{"num_hidden_layers": 20, "hidden_size": 192, "num_attention_heads": 3, "num_key_value_heads": 3, "head_dim": 64, "intermediate_size": 768, "vocab_size": 8192, "hidden_act": "gelu", "norm": "layernorm", "norm_place": "pre", "norm_eps": 1e-06, "positions": "learned", "qk_norm": false, "attn_scale": 0.125, "bias": "none", "tie_word_embeddings": true, "parallel_block": true, "init": "normal", "init_std_qkv": 0.0269, "init_std_o": 0.00425, "init_std_up": 0.0269, "init_std_down": 0.00425, "optimizer": "soap_variant", "learning_rate": 0.00594, "beta1": 0.95, "beta2": 0.95, "weight_decay": 0.095, "lr_head": 0.00809, "max_grad_norm": 0.5, "warmup_steps": 200, "schedule": "wsd", "decay_fraction": 0.895, "decay_shape": "pow", "final_lr_fraction": 0.05, "batch_tokens": 65536, "max_seq_len": 512, "doc_mask": false, "train_tokens": 200400000, "max_steps": 3058, "dataset": "wikipedia_en"}
Each number is 500 + 40 x the weight over the matrix's rms, rounded and kept within 0 to 999. Layers, rows and columns count from 0. Numbers have three digits each.

# layer 12 attention query, 192x192, rms 0.119, rows 190-191, columns 96-191
548446509470549488462552526424519520486539540478507495489551529524492466447489463521486498510477544528461543449403556483532489526569527535483538480521508492481422512438457484563530488493499476527532514528440504563515539518555575531473501531483390530484540533505452574465544486464521492480
457500516501541513493485572560465496526439479514490465491511454425460526459518457548469481441524441444499452513595544471538512492534540423506472485499423528485564458511439530576469513493459501567469500546466408463457495505491534441486488504493508468495473468455485467496442479546478455555
# layer 12 attention key, 192x192, rms 0.129, rows 190-191, columns 96-191
526493483521521494492462503514492551438547495538501565522547538460544454513548489537523523408482516511479513456495567517522476541543511531476500559494576554517456568472439513511548539456474466488561501449483581512564504411520496477510474495505424511617501462465473527482588450488480508461
484520497443445437456497475544509455498490506508503474524528504498490505430520528493507473535493533522543503479461537484498480479454510476510519509473427457533515552526479485543519577524487527518404447557452484475483473532489475500481501508468544457459526470566537424480444557579494466606
# layer 12 attention value, 192x192, rms 0.172, rows 128-159, columns 96-191
518521492520541501475535543486512510465496487480453508501480507499516542507491492535498547505529457470502463499459509469463484520508568506507503438461398506511517508464536482504543527519513512489474529471454529518558522477455461549525505554461529527476514539463531491492516472478539526510
481482470501514454491494481522523440539504547462565474489489510499441482463501480493472481500543493455455439503524521482508499510513461451478487497505548542468516509484445514537487491465489472517444524521464483531532492492542469474501503491482507482517506506464511506492509516541475536492
454546497496451528516496525517482516484413516456518468500516562468448490538507490505541501505533491456495493470478483514495562398517494559494497494525514543460466480507443509536485453509512479498529488566481484555517444557565522471516498558517489448489463512520503546402482493464473473566
495480439514521488465490490438525490465476520512515526530479445519571522501431524492424489462489523526492476516524520460484518489494487500521535511489506482477470506537469510491486511507487517526542552433499522528490526511498425539490525614485464432501502458522487489529492529547487500464
464498541465479527491442491500515482485510547500515520481542462481556521516543498500511494516528511472480540550475483487453476519507531504492455464492557527505508425467534495468507534507498487486450480486464475518489505534459511450501497570447545522491493467480505493504462512460514513471
477534489563513502517458582482542492497542502494494506491439446517474442474512503467555443485510436496490513476505448513474499518519495513450452501491498525498529509463493489459526494430488502515486533552540555521461467472523511491508458480549520490488539509576535500505533499545542467502
479541520492507504496476533521500552532487505486519512529465491536585482464505449511451527484566521473478522500483539439524510491497504533538459520511497482521483530497491503511538464487518512465501478505510453500494493469487522470545501526512506424552512508526466556503559499496482549507
521502507531491490535535443459543519549477486521502568495547501546588489468499443494473524447480551533496496492469467489515489498498500509534490430551513467491478535484515487513506459490556527415495509546484532475464564522484525535471526460533463477523497463560436539551489505499533503488
533466483526503446503512488529486487508418549444569493500469458463515556524470467452490517504515508482517529526514520459503445519526491538500485533467514478507535475438440502463394498511490484523488478567505548501480445480480507484504542441524530507503450437500447529460469442497491526518
476457505526540513477511480504478465490493488525499498458493526476457455492485507479485532577477486537547465469501571516469518461435490523455485498465491470448439481504489533484567479478506464473492487437498499451507433517506474499451530462542537498536504530473503516504438532497502535490
462479511523499489549487507539485497511500501544484467528463477477502483545501503503486483533512481562498502488514483520451501466470444485467464514510525475512487429523462469535468480469451482522518470518503524510484475497500513487443575533481447462492488507479483463525473511509541542516
457480452531521461446459483447513496478539535523510470532543484547513492460455493497458528531455543496545491500471462447514488495486550395484523425559526545447506528508519512477569474501480535431476575490496487477522508460474480495458484493486518557503468490462531465475502508489535510540
494444415498472481533472526495501471520449508512556503550458505485562498518501496533524492566507486531494497514480475483463456466463491478474526521552533461505512541541509507516506532473505467412562519562559463469394508531505488548511516529471501531513477455487454494542505477472500488501
496507520468463570521505475500485522480457448481447541482491443495555507528572527507516479420479416539568527478509520592472541478548486567476522554495549411526490458466479518494502418558527483512529528447449517477519495518484514435474464534477445480488535508559513483491502456485499456447
515490521501511509446460486487508502481496537513528497533443515527470436481553540560551537524496548499479497490499475527466506553475423482492494498496471491502478558517492461473484518479483526452469507501492487475478461504477494533510495490501486512502545463466483472495530488490500480549
533518462454408504549531463543478507515524484446517480454466528431602535517447537542438467493517511533533468562483531493506446496517482500495529513529483523501524486497527532466470410482494483528507512457462517516519523526497532504505544536492546457481495504518489479470503479530482549508
429463463509495497511488463482505482506453489478531499457440528496443491440535464587508496508521505504521491495485464512465494490489493494498508513528473496566514503502504495531508437500500457482488472507482500498549503474498487529475547538491534510505517496500519447496447487497531520504
551492545487523486483515520514479446533468470495498493470480499455477457542525560568429509534527471527517474555503427486412447501511454505534487449487532462512484524478500536551510469472483493560485502498513501487513522470454503482425577476512548529483526475503522436536488493465513515501
482569498539512481500482507485483521470494465531483502403473496517510471473481462432530477509456509437451548474562495559476493526453522538487470505432498476553432499516503516504590552533511464527513464540520525494464516487498461511450502486493556527540515492499486515564499496471521548512
489515513457464484530519460496471513473540509511466510467509479522535568496450490452528503500513500497506515500530505491498473459497474502495525506482512523480464533491489464454492502571481535502585509487487484494506471504471477519501452521476520535506523501558528492501496469454485494497
572475487453500510484501406471477476563481494480496508503497486479565521534505525501510509538463488554508562460496554529464508496494484563512513501521494511491471501475530480486494491513460462479481504505471520511450516574440491506535444512488479519513480455507471483511504463514518475515
507454472471540473486467528509470433495483497518510519539522513476498525512510453549461509574463505493506451526509517486464487516488466482489534499448473546497509488503451533505479519500484483518538527464528560498580478518501525475543497418517516521529543516469446434497511482494456565509
479468502474545488499454507538501514482489488538517525524545513498543485486520507536492569537522488501539469491457469480509511514519491520519529482522497477505507485456528542505516497483518539490422533490532510481384549509530493503560504488522506503501448445477479483502487507487499514468
485513532530512490490457450493500500483439467527482495492429514460527490464492501514495535438483511519507455481540508505459526462506465491524481523442513478464486552457508560479571480511562566526491487477549489472474480494491438493531497489500490510497493480499494492494472497512529520432
498544549424522476490513485537524507521484513446511443500502553531469446473526474532477514456469459503464507479543516501465521516523416482494473513532475545513452529549449531522513491515478580536493435482530476513522550538519491447517499520510487488476474490505490506486517516473509522473
545489544521505522524488517514513550515452497481509486520481474489552487528521546504465503495506524501539481484483477459472466473559512510514439517476534461465510506495436525482498474499549511488526521517450538521531453524454477533523474507487557503475556478528450515492535476494479543557
559523531496516497494549502474485503522520438484520502497515489521470510490489507466448467495547509524484508515518551529466476505480501471503443457466515517464504491531486524490501508501494509575490489549533526567441498465499484498475429396491526513466500526553505500541571511527502506529
500469470518534475464471527496517468500476502487512485545506453496515500462539445549471476476525491494487509514504486482489466555465513500469488500515438454518476492467527526499474484496513456509524500514484502510470495502453436488520451488472497530511491501509527512482521502500547479468
449458509544520459512461519504483468508422514489554460560497497492537480552561471537434509499532483485519562487486466535451501487504456519444451471495472488528508404451508523471476523461491536509495504454454496518506493496467527535483535509460497516476506428526491527453518473470496498541
480489448537518433487471538525437459561466497426536498459433507495520457494494458518501598496557543499441490503478488508516531467512498514527446494476485494519469527496479544538492500484527500463484483523519465513492519497522485473525532484494501491526515470485469526484510547450500558552
549498492464501432502467474480562531505506480506516476389479489456501467473518489502540516495444484502483470498526439512455489485524455506492485475502511511474511552506477532528497527511446470548507478568531524537497483542467503461537475493538517537474479501501494485461540519486556512474
532489487453530502489504487469495528495475489483540548507541544493400476496536476471486544520510493558495517506513502432506481512499523487466530499534558509485546486453521504479480496533535547534473516545498494526440501488476490520498578471543502473498509430449490503513465535447472548508
# layer 12 attention output (transposed), 192x192, rms 0.159, rows 128-159, columns 96-191
447489536534434503504505458539504484515450526497515505483516511502471520487546496522547491508499496463525465516506557560518500509475478482517484523512553495481469519506526502517479485532496540531464471493527476508473470520494479498531467532489492577485471469516517495468489488532494495499
546517514466518537493476476494507487497533482507516486521487477493512525494549485473472528471483534516517518491464464460484515492476508516470492521497522509553503480497508487506479501517492479466506510486520494514494510484518553546471558457531492527465421519509468526507495438559539452510
494435489555540500501537499456514476500500477483567526473504470474502491463494511526516489484482476530456568456445464552463466527447541491483521526515482464531498476508527546451493503491543489490535519439515517494491543453508493488509456494508494485439506507493525473565480506507473500478
495480494514440466518511513524491505494471515476516496539502546522454505552556498523526553516539483516553488473479535493495495514520511499466527429493566472474496451483489523511489523521530499476487485535520508457450511503471521508508477402488507491492520558508504544517485502480468518501
532501506490500486521554485532478510499531474445534500489513489492487477505513485525465508497500484503479488500521506524533516540480571501512480532466466496514505551502445533504495498522464537494539478520510458547537542451505490531537489488522465499511495488530425484490521500513472437479
552525491525487477481511508485475482498494479511498475441504467504486522476486483549437538486523536514490490457465564509505489471418528511531530493507520492541464484565525452512453547518497499473492463471480477549494534551488514485467481519491513521496528513509476516500472505498508512482
469462552485478498477476487527509493519481516486500528464517485496517528527504500516464532504497519509499498476529509477501486487525546486493463478481522500477493474527503549463443503491533475536511542541545497516533498492499483554530509499463494515492510519481510463509475534476552500509
498508512451515522473515532482483455457455558500484500458491556463519520495502484513520495497489456544549497476478558512473546483528468465548453531480480476514488530549469482525443476464501489529482530529498504514463456489564544458560508494507559491544518535477464503521507440513505492502
451499497505490557581457508493496503497510502469524510526551521511487504501457508510534524484508493484440505471483479482514505504539493460484469449453469484475519528500469482496511517453462449546499519504443466485509556489507495483499521494548493496513495560480526455528540541511517511465
519450546467514468546524516505467486457455492518499504478536456480486541490474506505463493495515543514519522506536538507518540556513531431523528453488450477533502520458448443519543511547490470515504488532516479513494528509512478479464480454480550502497481484527530496558520493487496491551
534517517485531552531544517523486469469508500522505496498486509467538471516473473477537532412470520463547483481483531456497485493498537505490534449484462495442488588460513520510477526473497479514510535460460504516511507481461510443495489480504518550530520476527485516483509518444515483482
539519503508433530486522505531515521450515487455474521488499518512493503496536545540440518464475506502495482510491514508505573513523474566459494483454457484523512517498514485484482545496485544465473499503545509483436492564482489494468503536524501498510503497493514544538564452508490551518
450503489487486486417502523468517541515529488447472531496527552581495517501472498527479546454531532541520549481499535505515496486474463497490488474453452592467525420479540554502497484518529450516479507466521567517519485461549537524492527525503539453492508516539504484515483492448487551516
515476550477520428488563536540472489506439469525490479523480496485489462535474472467522520525518506482458530517480453456536471496447550462549504417539487508494490524511486447468527515475541509521499506521475552474511511495493493540538557482513524492511498500511457510487501528507502503522
499528515476478483499504466462500511474471492517478517467547473530523537488474447476512530524518458495504473462486519453536513473538495546532516503491483502519485509495490498499482480522487455488488552450481482552516490490503454488478536462522489530564481490487494518476470510480499501524
501513509557490483469436534500477524480436477557515486485549518520517509542523527528546487482531537493545526473480507479556482500501484513510490518510481539518528502509482513519501536488471487521485503532511509506514491523445529528487490468477493523526521444479485495525502490498543486447
508541524518484489475557497518459512480536494496507500494530508479513472533471538475540544510527527473503512510475487513494488464485491526485470493509538525468450500518500471525503530508474533526522507470531470518494496454524504502488490474476508471518441511520497496494511494475490512504
497482446452483488470496506489472515449521490457504500530507510487502478503467501485560529464466526484531462471518543522528475480437523497505535535479476484501504504527480475496546466460488530501515474502507524469519518518532451519473455492500528483541494464469486538485480488483513511497
500483516488494488573529481465505520518512514516537485486514442513460498517543512510500503472478460539504442549474493494502520514510485504558539486529532440460526488491465487516509489476513525488501510539506465548519513507523535470473469469484481502482506521489454462510510529496518482483
485534484547473467505505471494526504483470521481553522503494496469488485500523485500479500511432478471479489523471450484546515543472450505523461486499439525523526512514535503539484466447523531518514509489529503482502506508453428494499522526494468492491505503497494508530503520529495492498
491451522537492497489543569512499500490477514507448526512547504553519470473510502542524515456553473480527452514537399463530526438440482455461508493501488485517500516470519488505500516536522481465523593523476559469517469486512511477514518489472494475496497470478511488443467482500506507531
525469450484506531556444444455472518506514514512492493476534465502494476545543505462470517518507543509529530494511489506511529487502509477533544503517480499525470520500507494531516515535516495498474562568460519488470540426512444476501527511495495442508495475551499529506511538470498522444
482498465486486499504517536460521493496563506501434507522497548558513499517509518501501508521485509531487497533497532560490507529504526501528514563496495552478500492507533563462495452539495466495476512513499487506518485497487510505481556478451509503505491503466506516511484521534519516491
500514497505495492526539505481439518518449556510489515487535501487438492499519496481528516523478486545540474509501471518518500513535504514514535462531501470511450470428504502476509481480494475478491481503493500520496468485474510558504474503490526494535493496490472545500529508489518500522
522489514535526505545446486489497501508448486485483444541492469507489561492479538491515491466448489507560474537502497546453523471453499452532485522472518461503490473510552533517454539482497474535491480498443466507496488474467501495442571498525471501502552496498507481541441553539527491513
502524519485511546481471507490493476473498485470509543481541460478519489475507457468531571460507512501473495473511505492554438525490471503538528469512450520465518484497495477488526479525500497490472536525485522496519539505484542521457526508489447475464454532520511473469482534574526539496
503521475523509483490452494526542462470498487572507497480481476500498555511496531483457519407443494529538486492536482477508487516493505475463489508457516514498471443501476459508555488476459466495492499478443490493521503553477518462556541545542521538473553477504481498485454483482495466500
536483478496492491496520500501470495439547487453512526477449501514523497505472522502533568515498479532488499466491492523556534463523550499556437449513525539470523487487479481507462495466490497487564519533545455520528496486504548487524508499489470459518536437504462473461502554487498497475
481430541517435544496534511431446481457514409493476562511412501536540526474509494513555540501491522495509477462477544493549507489456567466499517500478474495445507552500510516462508498476462523488500532542482515523512525510501512467485475517564523486530454518497478514534513510471462480540
521474574507521476532452439516482475525481541505538505488551560515519484474533527524529461502516519507467524464481546459543483521508508472487526542492488458489484466468528506434485511491476494483495536523503523545525493470502429494461512497528519515465507482515549519530500491486509446502
501495485530474511475477520455485488480513454491520461514502509468448524533486491535497483485500493505521488482473481553544539505464484483520512518473531536495466497461523464474515507525491508425471531457509510480500551525484520468504482502500450499504526462492499485490506523534484487496
498519520460501523528520479487498482507491485491484459563504472472488535487499506523468482534516564498487495474518512540505541438533478502514498503483487489531530470480514518537530503462475473519457508448533510529570503521520483462521531524519560517489495515514511499497508491544500517479